From a checkpoint of a small transformer trained on Wikipedia: hashed n-gram embeddings, a smear gate.
Each number is 500 + 25 x the weight over its row's rms, rounded and kept within 0 to 999. Layers, rows and columns count from 0. Numbers have three digits each. The size before them is the row's rms in percent of the matrix's.

# layer 3 MLP up, 1024x128, rms 0.189, rows 372-585, columns 0-63
105:475509515537513518514457465416484518542490512492501568508458495498495526536461505525488492514468532518503523503450521503496510514454540471525491487482478523511486502527491528471501505532530488
100:511473513439456525452463516501513505488533517501532512464536486513488469485485503479505485503470482457516516518496498494484485520503497490496543453555514490513514504457494506485518555467536516
104:557458481459539519523470475504528490488498484517487494539487468464524502549480499524475493549503498507492455552483485515490503510542466525447496484489492524529472489481469498487493487494520512
101:511470495470510495524466485503453521494572506480500526481522465525518508476524556551505497508484527480491529481515505492480515545460519512572487499532545445504475512477498528486497538506501491
095:484488523542457502499514507540505495469503525486479481478502552503508532520478458530520498456505498464527493468473507487486509535537510480481506461468508507521492468547495494534507456457484484
104:528502487519491485459466535535497465482448512473538527510466476535507556524469485471497519504518509510506508487480511502440473514526539532524473485488483518502474465463498490504476527548523464
099:532516527523486522454510485487489530482502472507507485527500508532510517488530518464529483505497509491492506504530533473476490495487489495489508540507471489492504535498514477494501519512492513
100:513498489511477473524490456506539481496531481462474514554471523524492524495466468486504509464486503525467517488507511495466462523528509487494466500475513526515473532465515534466514506495434473
099:488462473530471482503469501499516519503506487476469491518506474453509539480494516507512499524538534516470533547489465525489491484499509489483499478497531511496471544518511517491480500459533474
095:536518512507532539486501526465507500515472470505483483526517507485524525512480518479491542532510477516544506525503466468491514473510484505531509500491522523528482477513514479497480564472514462
098:486484474508498514474503520511423525507495496491527502488480480458540519522549485495497497515533511527491503493512535510474509500493552513494519550486490524485457490460509494472488509462499463
109:482555467486489520518477490500536521517524511495511543530510457461523501477498497513499511515529498512478469484515512500515493476490509520478548501473488520504515515512499471513526528510483496
095:502499518455480507471461498512545476528502515503489533530436527534487469486513516417540488506518496515494518466500521498483496503524509500512471520509502529497494485556528472517521465498461505
095:470506534511472482499471538518516514479511482523460521510470513503510519495494501514528475536488482482498525530536481519492511510510514457509501544485507558505483500509478453511489524463472490
087:519492497497450530509514486523482451513484485465482461497476471462526506509548485482461468496519514539488498511479542423505496518509482494457505497511462515519489504500501452487520506551506464
107:503487485505545460511504489477474507508482519453511473538542525484507509492522513504560496516496500469521541556498546459478464472490491502524509487518481491490473481473530499499519501478450463
099:549491497552506503479506469538512508500487532467527507487505509490484497516486517480495485490512495538547456541521496476507502499488489474462472423502478480498543516507523503478499510506513478
090:516521522504523524484499453522541537456524448507527494504493509480490525497542509528520485502449462453504569490462482515518505529537514475500504522486521467529490505518501543500495526482450532
093:494495463538513493513481482491492495511549514473485507546494514491491473472528463531525470514500525467495491472520527495490476452473530534485516474526525512492475537519505496482484464526486452
094:526482449501475486513468488535476518478480491487502508482482513527496505454568486487526479520501526489546529525510491484470482493508489565538470493522494501519493534486518491473482533490489462
105:515485486471535547478474500505507488471457497513530499462526483458523502497484488494515501499521482525525539482556460465505489461521499505537522482507475503507526490565506471519511463477537532
101:475508513543525504493467525533471468478464475473564537526486530473509523496495532529498484532500459503509509515563512458498480487502498504508527513483491478516508504517456496475494467467438492
113:518458461520512517522469542503489533515509489497540510488484518482519503558465529483514477501541491485477517489500519464513487499526506530495503457493508478493455506524527480488513498523504516
097:507499494462503483472512507534474446485491521511478498481517485526523518510521507522525498476517495557518504531492490436460478469496509512483442511461499456517519483502502483513493496515464457
087:517499525459484499511497513497515511497468453486493498502525476535504546469534479498540509472563453534514508481486506456516495513469485528536528493463513502534460493554502515503490496492508511
099:523491467538473523484491508509515513463544524510475502510483479513506535482513466519492447559548476491511528455530526490517512497496532507488509493492474499490530507500511468519503531545491462
104:493518480524520506557484489519471520563508523503532521548485482530514531514467499472524493496464514498512462479509542478543488475509488548495474503499543509501528502504498518512497512458546477
112:495448477508487491550496487536487510461469470482501507538537510467526499472500498503488507491523476478461503507467480434499515496477487472533518481480460512512515489502510487534521538465527484
106:483536488503494507520500506450498458568486557492523497527465493483502520506516542520516477520481478493500537517515497468490478526469494521538500475498506455489502469485533529501527460447488470
100:481498522466477475554501468495506508476512500491511515496502471442565536516520526491455453483500474487482517486526496479475472504468543473480510499517497484529519506490502454478485529480519459
087:490507481517535500511486504528460458495449485488460496515513539488551525517475480539490485544547488542504507471527488522509461494505493510476545493493476543507517502525496532553515504480505531
104:546505529515512508506482472528518532483476491472489531529474535512492525485509490471518497479489487463489512481522474537437498513500494451481486432499517503496508516447500466507508492502530512
097:542439502498491461494504494494509507528515478511449485511476486513479493486519508470474502541522510462484562511514487498493489477444531497500492502482502533509501508488484488534439522466507518
114:491513503491502527518481493514538492539463471505504513518565502494495500521492503507522504517524461558500521490544512470444509450476503484495481501470448479496488503504510470516518494466434487
103:548456500458515518508506473528520550483499535508481478489473491533504529521516483543505504516494500510500472511503479544478490513465569497467509533501435501533518488506495454466538471482506487
095:535488490474518523508493492514521505518485470507502472530462506481504494501497501438481470537504479488478470508533525510500487604522522506544479455463503493479551463559515502516465494497482471
099:474501466495511487488511509504478498535506485450505458499517491490538547462504494454484505535541495534486496460506521504540505535538531541526515490476511478490476520509495453504470503542518504
108:508503496514486503501447488542482476516500517503502493501485509524493503524507517537458557505494522547488521501465459560470498529539544486488506442445470512510524493542520481498481532534516542
101:499456487483538533488519501474465463508488473492500510529527509472499501475543515483526506510532526525518528519528513501543461452501516487518467492505463527542481483462485558503510463506494501
102:510500487487497493526507487512551512469516471465471497479515479496496481485524479463484434473500504498516533508485510513466516508463514534495524471500493492532494543454503493486505501496494495
101:553525504535503504507493513467518493524493499480460468458478530467498514548469516486486456560507527551521498534501490554504498528550495510497502500487482523491494517497488504488556474500434504
098:506541503478484495470497501482498500493490461495452531526514489477525505502528536480458490491520502504501464477508498488487461506530540493493525495474511473516514537490533505447519546473501482
102:502505497499483528488490516536463499509487525493459525497511486534497562534477527533504536479503466522492470508462462510499486504475513513479521505520514549517517470514521533484499457503495532
100:521527486471487513474503553480550529510538503539494495465506494446518496501504490505492478476474475505507538502493477505518453528457510494489506490498492501529451518494491559532547505501496470
107:511528508460522542507480412500518475522526514523463489512491523458538475504482498499507516506458473508479531488546520515508523525518530481520530520514466477508461539531496487509494499484491512
103:553467494522484524545511484550507517455498519481514504519474532447505494524515495515463505469506453473495537526506499541454493525508510468504548442477491474512502473477490494495503533533527510
110:493488502505521506454514465472471508519518496484476558520498544500526505493528513483506463477496478494499514489516546496493487508492504507503499504494491503549474514494498512492482483502463459
111:460490462501539488486479474504486514508491519502488475531474469526498499513531476504494525534522530480530478495540467447473506527474496494515462495501480473504502490470501523497473479527479523
103:503516493523532517478509452469500466528487498447423480502549503466518504464486503531461507495514531520510526514505486543527491507501482527504465484505527496527501461502534517511451484511513547
101:482511493437517498503458476489492517499517456565482527487461494503530531459454518492472536480471514474485502548499501504513514502479536499495532466491463511569500461500519472521490479503483480
103:526512513530450515483499519486494530502542513481464560482513513535511489494517504531529534519499518536517490542541531522504492547515500489483518533518477462533474476459489473503455493493511514
106:528510498528477515468489501514431472534497530491481483537533480489521508482530488471506512545499520568509510536472536485479504523501542505476521480483510460517494527506458491489453534496512490
096:521481495503493506468500503511463481494552504493500474505504522528495539514460523468503529490482474525523533509514498500484515505487470521511533475524571533517501530504448512484476447513451495
108:503542457553466464480465511487491518493480475495491503509509504466493523493473502548532494491498471490496480488528527542502539525466514533472515500512489508507476524517530492480438471481546511
097:496473458513510486523512482521465495556492493534492535516467509510521473501496506514483529491482488442495496503499507450509513523498492488530479486480516507496490520498513513528512548475472523
103:488504496471526487488515508507468496482557459488509507573509471498506509512494495477519518463526467494545505510517531509467496493502501513505465440503519500511479475465483530492480438487509508
110:515465502525524531505507477548504479488523508512552505489541498505476511494549461500487491523498542465494471501503508488504529520519554512458521497477510512514508548496552529486518510495463509
097:456477525537540536499452461518520503515551501499495489500431497493492526503507510525498505484532487521466449509506513498488491477518520528532490487508488509510508540532492470488466514504459445
100:485530467535462501457489463516474491436472510483490553519496497470548506469529534505524503468485526519501464513491517462495492530491518469478482458530488509502512490489496481516518549444545476
100:513526521465524534486486505514471451556455488545530522502529515490502496448481518493457492493493505519517489523514517541539484477508475518556525524497501539485472487495545518513523536521510485
105:536510476508494523476485472505514531521525475533464497492510484453524491503545531506479526530486496491503497498523459488520485499481477444502511478517467524491469472486499546505492519472498510
109:476467472515493509486473533519482515507434471457485518543478524512495495492485495530548497539494505470503471492537518519498520484520512514518545519467481542522480472502500490492479498441496445
117:489500510528473487454482509499500516551473564505481522517509507458508511473489478475461475520470476479524499530550523537523507507507508503545521479499472464487550521493469487519501538537470497
104:509513479550525513486511466498516484532514557463483423526515511495564528516532522491525536550517520508507453468505510506520502530523468500514481497512532518482488505505491519479493488506458547
101:478538512487531502477468472493508476480488512512441526503490498519509516529524499508523471536500481521501489481495479495535510497462473487468494485475481514519501476541495506520468478456449516
091:491459519535571509462485469479513518495505483488504447473485425488516517505529515516481496458551459567524519533479469567525507520525501506517526504501488490513507515513488508513522474491476466
101:564498474530492502500522507556486455502502507503500483561472510471509542479521511484489492523538528513475542491489522524507472504486493470527500530458480532500518572498502469518477530486485493
096:534487460513514508493467517492537483498495549447455540517479464536542517506541492504519487507520511503518499470511494463476505457511470485495483511447480534501538483499529527498522502502479506
103:537484510505528485474465512498511503500513560527484495483462523494488532515540457491492477553509493476509493465497496495510500501531542513487471510488470526503553550545529485496496542528479468
098:507524492481506548516448510514557523481534499488472477481496525515490546488459525509515514458470481504504472469522532493518467473504486481535478505463475527536498546516492485458512499522514524
090:527492501545514512494479531524528498534515513513506498512492470428495475513480496511469508502543511529489490540489514520481452476515504474506518489518510482501484497501474493537557573449522499
099:533455494497499564545492485474549443497511513493501474510488515480517478515502535530470470533506513497504492469531516499502474475530464444485501514499497486512516531463503498477483480489473492
099:464451456533458525490482481549480475512454524474466479504493501520498507505465475507482503486518484542495513500492521462476507501512519507501518494470496534555526467496534507509564551469471482
109:514506493453509553508489546499466482520532489454456488508477533480521481483478518510543490492508496529472479513489462484515483491511503501474472494485473488512511517463514495504466500500547507
101:527540461510550510474491521541473490495527472508491540525469533506478514516496519499509528520458479522527489540494495523508520532499456461460543488481495487517509460553529524471511492512500459
095:540467523485522522461460450512516500541478499497482496498496469525496532526528505503484455502476494539546489523464497507541534500479513527484544490544498517524551501507505500501505517504466498
106:533506496514458525488484470490498486509530489473474512450472484517463521526492535504488511485538488481516506526569536555480473489491532495525527521476485534514521494484503506507470535501526473
103:481483529506514483489475494526515476480525517515455541530530503501498477475495481543496504510526532448500521521514554511469481500482506488532504457488485456525510524489499501483473458520519458
103:520476518533547484494473525481490466530528521498539486470507471492508529554512510504494479548534538509510528506438478505540467468497508447505457516483511482527492482493503526473508516521490496
088:507504487457502513506503476476438478491467512471509473500506529551538472454462553524481523478504490507529500504472545506510534526524519484499479536521514486490463491524541470528469482512526506
099:503499489508504509519483520472533503542467462516499471577483467514483504511505486477505500467517455461506514498518470508515496514472585544447505551499488483532467531524480509497513506508537546
091:558506475511502485501472518533511511512530565491490509494532485553510510493510503517454524495507519426494515470467534507484509532489500484493527514486515529492527494498504471478463530442461510
100:486531464544493464559498499546514519482500499470481485514442521502523501492487537513529435479475499477536513506517562535522518480502496529483463505493508517506486480524470498465496496492511508
112:512555487514500514499491503517487484509508531449447486497519533568510512536489438478468504495486454485518489511524520509471497480462513513487515515446461507491524495449506519484441478468487483
104:505529510500516492479491491541527519513464513494489533520503517578530483469504526532567476537549506488535520507489497472494479509472522537456471506475504528497468491537523474502538480459474489
101:540510521494519518496504547528511470554504492475511478527511502464489478549509490481478532481501507489569504511515529525448465480539526523468467523528474513490479543496474503523532530483466505
102:476548519502470484524493515490477462519513508472510468487463529501523519499494542519461495530506510481544537495476538507485529518495509518520506552515470519489489465507548475529518466471524509
088:467516498481505511490494500525511482499557506553472482513511499528503524502473491501522535484472460508521507491510512458461505492483486514484525484509537538512484541530492502525472495512457510
102:490492480524498538532521518478471512516534530492529485476490535502514493505516512453487494543508467493469505499497509529518489516499503499456520566507498461528564485469493477516475463499465465
108:525496509524529498533531487485519480490540532468476510519506516472506513471542513550484485494522457517473506502488491498487459478526506501507539432502490529506486489492524521487545507497502471
118:514537491465477527472497488504506491481516472474508504486479525505519506508525508475468470512481499462467541518516522497482477541536519522517504494468484497520469516509528524491490553445518562
106:510464520521522523520496477480485437545553493530496500479451536517522487468472525497463458507514470460471533505530492493497484513479487502538513518478481491515536491525476471525495538510500449
103:505493499520524491478479448520528505474497498530486509507466501475560526525507505508528513477442488484484448484476472495473496559520508497444518501475525487517509496497515449503454500494502528
106:505503464512493507463476477506525527505485533509469468517475469523517485514499495498507468498494479534554491509494474517482520510477492478557491491518469550507502510548499486475537575522488522
089:475454494476499518495488508464499477491526521489512488534493504527516514498459574538475511488501456500484516510450483493520505502508506473504432503539504480508504459512549489479489521467523522
088:560523519536487518497472524496444473524484494535516529501496444525479518509477511480488486511518498480489495480489483501522462524510486490474536546499493445509557475515481503541492528488523505
107:494528484536485508452472466529567538500502463498491498513516527484504569494501523470535481493472486455508472515493514465504487445470475486491460448500509533508490515514468487484518492472485445
112:452480466503523488501435460478501479503504548518533514500515458506485518486534479479432502508494488491453530486530486514523486524484533477522508468499493460536502485476480478511495531517484497
099:477451526430522526507467462492530498475521555540503484516482510482513558521522515495536490498483504488482512482506482471520492485551507518500450471497491514510478539476512492478514507493492492
103:482503528554511512487468510477486548561533519485474524485495507474497493471449501508506501502511491485475533492498495504494506518486556458535500500462505518520470510506546505499527521463517478
101:468487518514505516494495541510494482504504499512457491501552494510510539550529526491554471539516507524461535484496508489500489552505537456499505507493482469482485498509488486541517492488534506
106:528485465516503524518482487486514494493506485467520529493535467439527528533497489468538490539533480472486458478503532476516548525512529493498519484498510513502454522516492489492502481512485521
103:527427486506493492541488495546491439491517489507509518486494470503503519514548485450511496487489541527522512509493558466501489525479494511506561517520495540518473468497476500435479522507508478
106:468496516539515497529524501479447505558510483466493472501517542511527527488495517526518486481516510488485490498487509488500463472490521552470491514503467538520516478484484515506529519443485479
108:482519480496504480518498549534530535498531502469466551526516517524503484527504522461510510519522496497537507476514533506498499496463497434500500511410498542490498509491503478485498512573523500
092:477496518537502511475478471477479457505496527507505450520481446495528505504485452453482472545514506566497522492532494542485471536535492497476507460455501469490506493467451484509496484521527507
092:532529509528514540503506507485543504484494514496494442497514503459473484497495512474522502504509482510553466541475544514487531520507490520494520454463523557519473485519503512504484500534470536
104:500540487512507514482497534493585515474523505495468479497526528482505494492481514505490493486518530499504491472529526487504474535529483503490517523458521532510452539489515550554516537502496461
107:501528545530507513507461505506484474484566456517456481484489510486500485469471493513485496543506526534481531503494531508525502535545499502547461538485491549508498517506517511514472536535526507
091:504468489505513493486513475513507463502497471495475557500499520491493517487479530495517512528492493490526477502480483488503513525478508516503537483512540511484517522527508485526501490522482448
104:528562505518525472503502504477514525524501478519505506535499495504491504505504513525482513528512516478534466534456490493516502560475510492522557503547523516566503533497564471488489503541493478
106:548526500509510520469481457480524478521482555470459552489482504520531505476516458507537497528531499455488483463483508494494515514496492507460504500483524496527469516520509493456493522499490492
097:506481463478579481508492521477491472474486500529477472492481503485542524468530482493525481518537511493521521481503498525493513523488518490465483485492532457493502539486505536481487490487492497
116:498498506500493525500481510511528457492520455504471495500508484568522502529483512471508510464488525517485494518465513513521486485505523465511508490459463547543521521532519465511552483448510503
101:465521416482520514492509474515520481500509539477521482482502476481497516499498471509520482462488487502518487481497456463496474500483501466466522502501485502522514513515490535494465524483515489
091:501477493490505525469478498502506508528453438515491522513467489499545549510512520535497494562473473491488504500460487503538522527452485482530496533505470499498522470510493496491508500507520483
099:437472527530493482526493484489485557499519486461480528529461497511498508453503506542484492492497487467502529510508446492464541519491534521464544471543505516484529519499507510532481494449493496
103:568519529508516482465513497512495514468507435485477525500472481493499510493513528450526553470463511548500473518496548539500465483492484498473517505441486496511492504493492464494488536516498469
094:497493546461540520491480499494511499515487513468506500533462522471504527451501514527521461530555485532542549510491503514533480521536532519479565444481504497486485503532488493495523501469477502
108:466477471512479494477507479501485476486524475529497516480495508492534467511511478433446521544528544456503496530530499508528478516553494497545495532479488509516544545483479514512429502493479483
104:484482456476503470506528504513513516532500480491527505513497557519501510482527477563489501479477517452540477475514496459485489496499449533505531480501507515504474499530504561512457511481524494
098:482474479529488515490510441457497535457512507498468481468460483525494486536476534481524484523462491454515522522496505494479511531459466499481476486485520495525468494492505543474478519465516504
103:530479508544516504524484447500553522498538483494504511507513493544487504562464503505477484504551497439457529490487532558524473512500480455521542517466480551517486520503539534462480513515518485
102:507488546492551523523491513452473474526481477523484480504501473484535464550517490483458486476530464487518549495517493556516503476460512456513526508496489481509510461502526482525489518482545515
090:497495521492518508520490506543512503532521443489521511523536525479520549439588491519506553469530502500499493505483498495505479483473502544532521501521522531488518487511516504490494512510510481
094:520448505529541529442478452533494492525479487505544529495533451493510505471496466523464513543507510525529462467480497479464542505506494522509564504471490517504487549532523505500497546526479536
095:493472513503499507456493504490481475485462505519484520494480511452510516471507506472510502500470528527521543531496494515488500548466526492525502479492519496497507487517448459481505478498450494
119:472525494490501489527479496486516553506478490502513504477530454487525514528538542495582513482509482476518497520489523519538493465463497520474538524480460524539478499467483472470542513519529495
082:520463507497518490518519473533491481469513479517464510478482470469506491489527506469493513499524541498490521521440484485498492533547512488488521505470519515532560515496507465511522539498495507
108:478559530499519473509466514496488486525473497478489482495464475476546517501506516543454495485533504473500552506510506546479506456513531510487485526502484522514511483523499528490442538506461456
100:485501549496504491495493482519479496548514493523491468521481492483506517479517506499511490486471544465532514507485512552493485524512512502491504479502484480534455512501489538502514518433520499
085:511474488546466487439490456521519479483471485516496517461433486466530470500498508507494500495503547519479532475531513488503480515538513490506543482503503508527492518482514438439501500494542458
094:513499509488487493478479481445469552470466520465473567474478492515502503497513537527463455537472495507497507486490490510479507540491487491523494490468537535516518477503508477487455478513492509
104:497490488489532499463486501485539540539504484491478526487502514516503542495531495471536493509480485481551521492468506478557471444513521521514515492532517514504530471448516516514498540534485482
089:480467471525521524496492512512533470482512485518455520471480532535475527512519507477488509506459493470489538540471499432514470515494488495491519494464525494466538485457503503544519501527480513
089:487475478532504497491529480512464477510497506481474505497490505484539494507502458486504531529458524480473538506459466486454496536504487498522533495489495472488537475507477533512484539524507462
094:530501491470504471463503502511491501541510522482476514521481506447518501526514518494482455483473513503535543529544546521534509526468483508508496458518498504499507477491538577483510490471494499
106:462513467518514522497470485496480545528517436473447458518532497503461451505506498483489480479499465471508440506501496470533490493487483450553504495513494500531527504538502512497485484554473467
103:493507513544477542488445484521528493540462483487491467512448464516516480531470507492504463503484508513476523530510490514476538497511516511506479492500491513492519500566473471447540524516491494
102:548518495499542488524518504467543513516503513489499490513457546501528523498539512483495499520518498490537500485475507458513512492476511535483534485486527529498480529487510478495563483460495483
104:507544525496502468502460533507517542488466526471524490492509492531524464502481519501470518540515541472501506518476501506483513489511489499516516510496533496497511492495506553540475501534510479
102:501469494498508447497462491484510448479484476480490478486533500501516504471494549523478526545562502531497532478490457474489483476514529500482517542490484469523487493532508523451476478539511547
095:478503475492495538536459495484501485527485495441483500497476513511475481519510498504528499524514495506538526493518531492463517520484540560514522519500496503498492496476541487485529538492485519
111:484493496504504517493480491476517511498512479494473485472434479548479496544474473497493496499533502492509476508543515497505499501473535521471485449466478508513467538513494510549526495496475469
086:481483490503495469501497513514464495496484499461509529488458474492490477506482500501499481526482494506529494489549566476446467474517492534443534507508503509499450504498514510495567503495512500
098:532526451438485533490498506502454484476516514534513474489455471484505535487511496535514500542511512511528523510485446530502526469527526487500514510484471480528478522460501495501478504482523491
099:515509515475476531479496466498530453484533464486541510526547523449490465497508549498534491513501502471514510490518480553548518496488449492531468480441484533486479495514501526477493505441481515
088:502498524496479531468528467496491482483471472525526496511468480474520521503508512493499478514489472567527466493526490490540486505493529477491495487500495503556475492552534496537513486567518553
106:528507511469485518510501493497458512533477495457519541500546489501504496456580504504485504494557473462448492512510490492500484490501524468504476486470489493519516542508514492453504521552503484
092:508485507521503506499498496493531540466538498487502525477463495508514539499496522441523447516501485508507518539482491493508497547529503506476516484503509498501508480525539469466487482544517524
092:502491437509510502473515504509491505480440473552525540497482529496520513531470502477501487444461464502489513522524513487525452523508500500501534495466473538532487495534492481511483501508482495
090:579452506475496491501465454505499491478475510511547461541512497523495540450476488502519507554470454516541533522483462539516490546505512522477492535490451525517489488482484476454494497480497510
106:472559495501496511507498536487468507509524536504493502534497506519527506468517505455500514505449492482476536480524516520457484476522485528519494453497504473521486539508531522528494470503457481
097:521489528539513449517492471521512539501483531509452460466483445513493496527544553482506485503456450498499538524498511517483504460516509498512513471489478516484493531505490509528489497527527516
092:492470543480511487458478543527494451487572533494494473494535527478515492516517439484520514488500483489491517506549511523471464534488511476469503478446514468482529520518522544483514493498471473
080:526509457462525505496462486514509466522509506506519486536514469545501475487469524489475512430521471477492548515488502476503513545490484484491479484496504523473489495458483492484471526443475474
100:525463490464527531469504475494518487533528483530485482533461512474493507483486500499523479470507499495482505511475499490441476492469486506519513454447510479490469505470511501481486498468485511
103:528492505521498482445518538506509470521545532485469490506489489472502519536520509554488512505514528526522542519491550523480474506509520519544464454473498518482535480505506546494516497489492514
099:497513529496509526526474480467503516555531506483499532536496526525513480521502520507537504489486467507494534515494494529503488496505516510539505505485492580485473490517504490564507501486490528
099:533495487447502527503488495513502513479507521481465554512511478493524506521534484463496498518524506495470524566452495519456509531449506545490502523509459485493501518531506503477517524517513517
107:519502496492540544453492534504496548486497497486504477511523544551519460525538529476520495543468509508523530498493528494463550490513550505469499540512507521541465541467522482478488484440535459
090:508483490535498521504504542461479503501491469530471546532505471492501516533510513486484511518518490544540462501531480564495486499485467463510502512500506513542493519527461498527442504466476482
105:481465484508555499503488477486526494483521489477474507518483445523484506485526473452548498516489508517557516506515549456443500517506512462499490486513516537539533508532566501512521474485462476
100:550483514495521507526488473478491499520505469499515412525515552541507531458488526499542484476521485486502478533483529496487534539496511476515507472465521471513520524484482505489504524477482500
105:533537509552522504519482508544530486514514512503480480508481512494523508464481485449510496519538477544463481503475502548510476490533509472526458519453530535502515472485487500481482503487521503
098:497444509570517519513507494498514453514511513494546501521545530504504469454499516515508491499565504507522504551511540543529485525493512511515472463508520511473522491470494522542512479519471482
100:516478492523508503511469473487495515495507532509489494494464553468497487474491503513442538487487488479504484528523484481495515513550507521470522473529495491512472521500486457512443534521455458
099:511508494530493512554489447546483481530466511464473531503481523523503476492510518484518510492479471491471521510537515478530484473487523498480545458552465498512524494530486500467473496513490528
102:505498462495516490494499480532491465530517514481544484519521471499510480575471496520453473549444496517499480517502478457532481482495521519463487522494527491527538522514482481485471483504495471
098:509491498512511504489491537476493557472482559476479463511477537479489530491471546509536462507480520498492512543497509502515498497508532496475513492500528507530469512508510551463533498485522521
098:506494447477527515515491461532527494439507521491505469548502484468483504516510477514483475503509501480486516529531458521511518472487472523491542537507551527491514514520517470523528494482504522
096:528511547504503484514490506500508507484522529506533492506437487481519513506536531484537483523441449479512521523515502535529542492536455527505508493462514539516501532485462466473496527480505535
092:459503515524494482487521486495483479444493512485484576495504521518514506520530505505515450493477507539507505517514512471501481493523490477500484472502498506503528494515513510486491543522498524
099:497537493484499481499484475493486454504440477511488446485526519510488470504505509520524532480507499514515485466539537481481510491519505483486514522464470491500509493470506563535464503515478480
099:470530512538497501479495501558454490527493483515483474521463488499480499527491526508536498479503490535513508528521497523503499515495499511525493512541482495521464524567573473535517512538478476
106:499503496516500563487469492498524503491536515507553485512469513532510460517471513534535468532470471459527542483453484489466474455502507511514481510474523531508482503500546520494538518512460514
105:518500491510463473463501523531534471459467513489460542526518544478521497460522536499497554487469524480474513470523492518538458487496484503455509451519475532550511543484524492513503522486461510
095:441497478539509505503483502502468489506481476532491546501512492523502501556547492544452504448524503521501546517479512481501490489518523544489504487490538491503494557518504494453497498540467516
090:549485462509557499494507468512514512525510502494550460581497451485522473449498489464519540499488502457544517542474515502440458505503502550510520487472519481500463470490478467484495526472538516
094:534503496490485521523510494481532506553530441476526506562503575486491466476525480503519467479523508473513507478511549475452475460490496526514465479492504490526475477500548522508495505541484463
092:536526486519514523479498508510500477500490519507496535516507456544526516475484523469495501512513521529494516501477509461492482499503489471509514566520451517498441501483522458479476526503533522
098:513515455506484497541483490517513541515500526528504533523533499543491482509501500518531532468500485485501571540542485476482486527463509466504494479489505496511492555488555435492481491461461469
094:482531503486519487533508522526483493499476490491495470498497510472547510461564487527462488542482473512541509524497526505463484534500519498498493471509526499500468482483512501520494499510494491
095:513554507510504502452502487491514488500447522508540500502505532544498519497495521511501510516528501495546511519500484507526513456469523497502495499488542522530468473514507528498530506508514508
099:560491471514506503473519496477512452527524493470512502474539516483511513478514500491518488491467510492542529514476508529489461469553487488494536487498483490511514513530531505511546518539514521
096:528518510507503511504481501547474527464514498517502517499501461469512511517539540533490494516492517499499482529473521473461475518498506510493517481524479477522559464498531463498503484463503502
088:518485454492492485511486525504501496483525518488505531518479517549538514532527517493510500477469537507492537468486500482457488519495551518514489495506518536523514514515530536475508527545472525
098:496492458500512522494500521533502500477475503512507495463514514480485490521501549545500489492509519487488491482539506491488485534500493494535529484466441509489507494485489546513511516492481423
104:528502484501537501481471511497485507462501448486511516522513513571521470460489490438541532492521526528516540484502518515482452524511509535545513509513510526526507534485488460474494508474491527
109:487537487501488508502479475535488525512525540505512480525487444472518528513487468500519448508532520510541548513548479524474494458520500527503539516523499500517528509516537499519446535473539466
112:552486500546517494469501497514566478501506512481515489479506459519501521526523465522464504465480526518521511512496503472513498530505496537492505467487484528529438496527507508502519521492527495
099:480499564494461487503469537501497478520510523461484481477523528493511486462532522477473493494536500507506447505514494478506504480516503478483540480491519524535541495504501507526500500477544530
106:499493442536550484515493535507518497543539514469466446502488462510526520465508514518489462535510467532487497486483507518480484505469468534479477523490484535510489480570511471526493519493516511
103:476500504535517500539479493474505499508499508485487473533499482494522466534505502495514481507482534487476519473525482485488462513502515459451523470438508543478526555520503501491527488505506466
098:536508505503450501504480517472540527508523461484480484506529502559504510460538524501478471512489496521556539498531547484511503502470455497527535469471516562515469493519518465519542484504492475
104:525476517502527490494483484483540493477479474479509553484468455450505552516459481476478494457499495473541555520481510515475534527481543504500516493472516478493497468539506518474486470537495466
101:482522468536550502478484506521450491512468467482483493506502436541500454500527507484487484493496483523502487530552500491507470512502502510540535483524501480515493508495496483485493487515533484
103:559485534488505505486485479516464499512479473516524452491490517476557513478489509499498512535534518532522507518482467526516498527514526561500510463498506489508477520536509472486497513433490527
105:453488496488471501461454461482505506482527497520514513467484536482504479525530481496458461535512503423488505497523493496522491576533480518553494511515518531502488476468512471534457513501491500
102:529513499500487496489508502500476483534541482498505488496512509479535523475518500534506479509487542542533507486519466514534440511499491454441506423507532514509463491493481474524502489494474485
105:483470489474513492543472489511487504518511513521457484528473505488484530477497492499454479515508540482532471539530486489567487559488517535456517527488500538513448524525496502507510502497517490
096:484517491517498496513515530476509529556507493488455536466488488504503506456527458494496453496511538520545503527534525508527503527500502531480472508537496527535473534516498451491530534513493477
091:534494509525500466481508477490506496524470516488485539526463506542525500485519520501468442561497485468525462489493520499531489536531509492493541479483497462488471507459535499464500525482505523
087:487424485531498518501508533498483527558507503495512539524461498467473514524518488528507457538521527516511472539487505539479481479527522543515470496485487515502519487545534501477535543455506535
099:505522453531479498475469553486452536532495521472487511481507486495523446476512504525475477476520503505533468462526500491493504526536515492473487492507512468497521485525506492455480491510491482
105:481529451518483483513473533532499475495483439512488476530473510540519515486491514502533482502485497464521481460470486545518525502525496490546498499500482524497438508486513521500491502517521516
096:490493517487508522482503498485510538472494529482543471509485522507547563497487499481542503513503466530521442506477466472498511520486474503512516522495468512545503493500499525433471509454486496
097:492489461570477498516490532482510530502539530455492508513471449541524498507481466486456501480531520510486518464501514478479486483481494560488504488442519470516517493503503530473487495510447444
096:488556517534527528435509525512477494526519468496543512492464490488503472546492507547487543515484543462475525494503528498507466471510530457499495463530500541467503486491554476503527503509522466
105:525485506514495522485512465505500495487487474493530522508509486465548474440512479528530491493524487508558559516478475496459496476481471522490560497458492530500517495505480451496522501474495489
103:512518468500533509488518484509487531431465520491446535553521490523512533502476531521505457499484485506507514500510463500549488540537517499449546511529524502509444503501512500504484477526473482
102:505518472540485539472492502480502482528484469484480497483491491517534489476494479535442470466497495465486507534479510495495495507445525498527488496528496476537487493449513475474494504469488470
095:459519486484513510491521515466521491501496498508507531503487546489502483500537495528498463485476475474522458494522534471454495509506483459473482539506501512526485507449523492452461524453520468
098:493569488472493490497500515509498540502494466482506510507500496542498508555514555518462528481475504510495498496526470510507516507515492500551478532528491491506480471496541518525490543478503502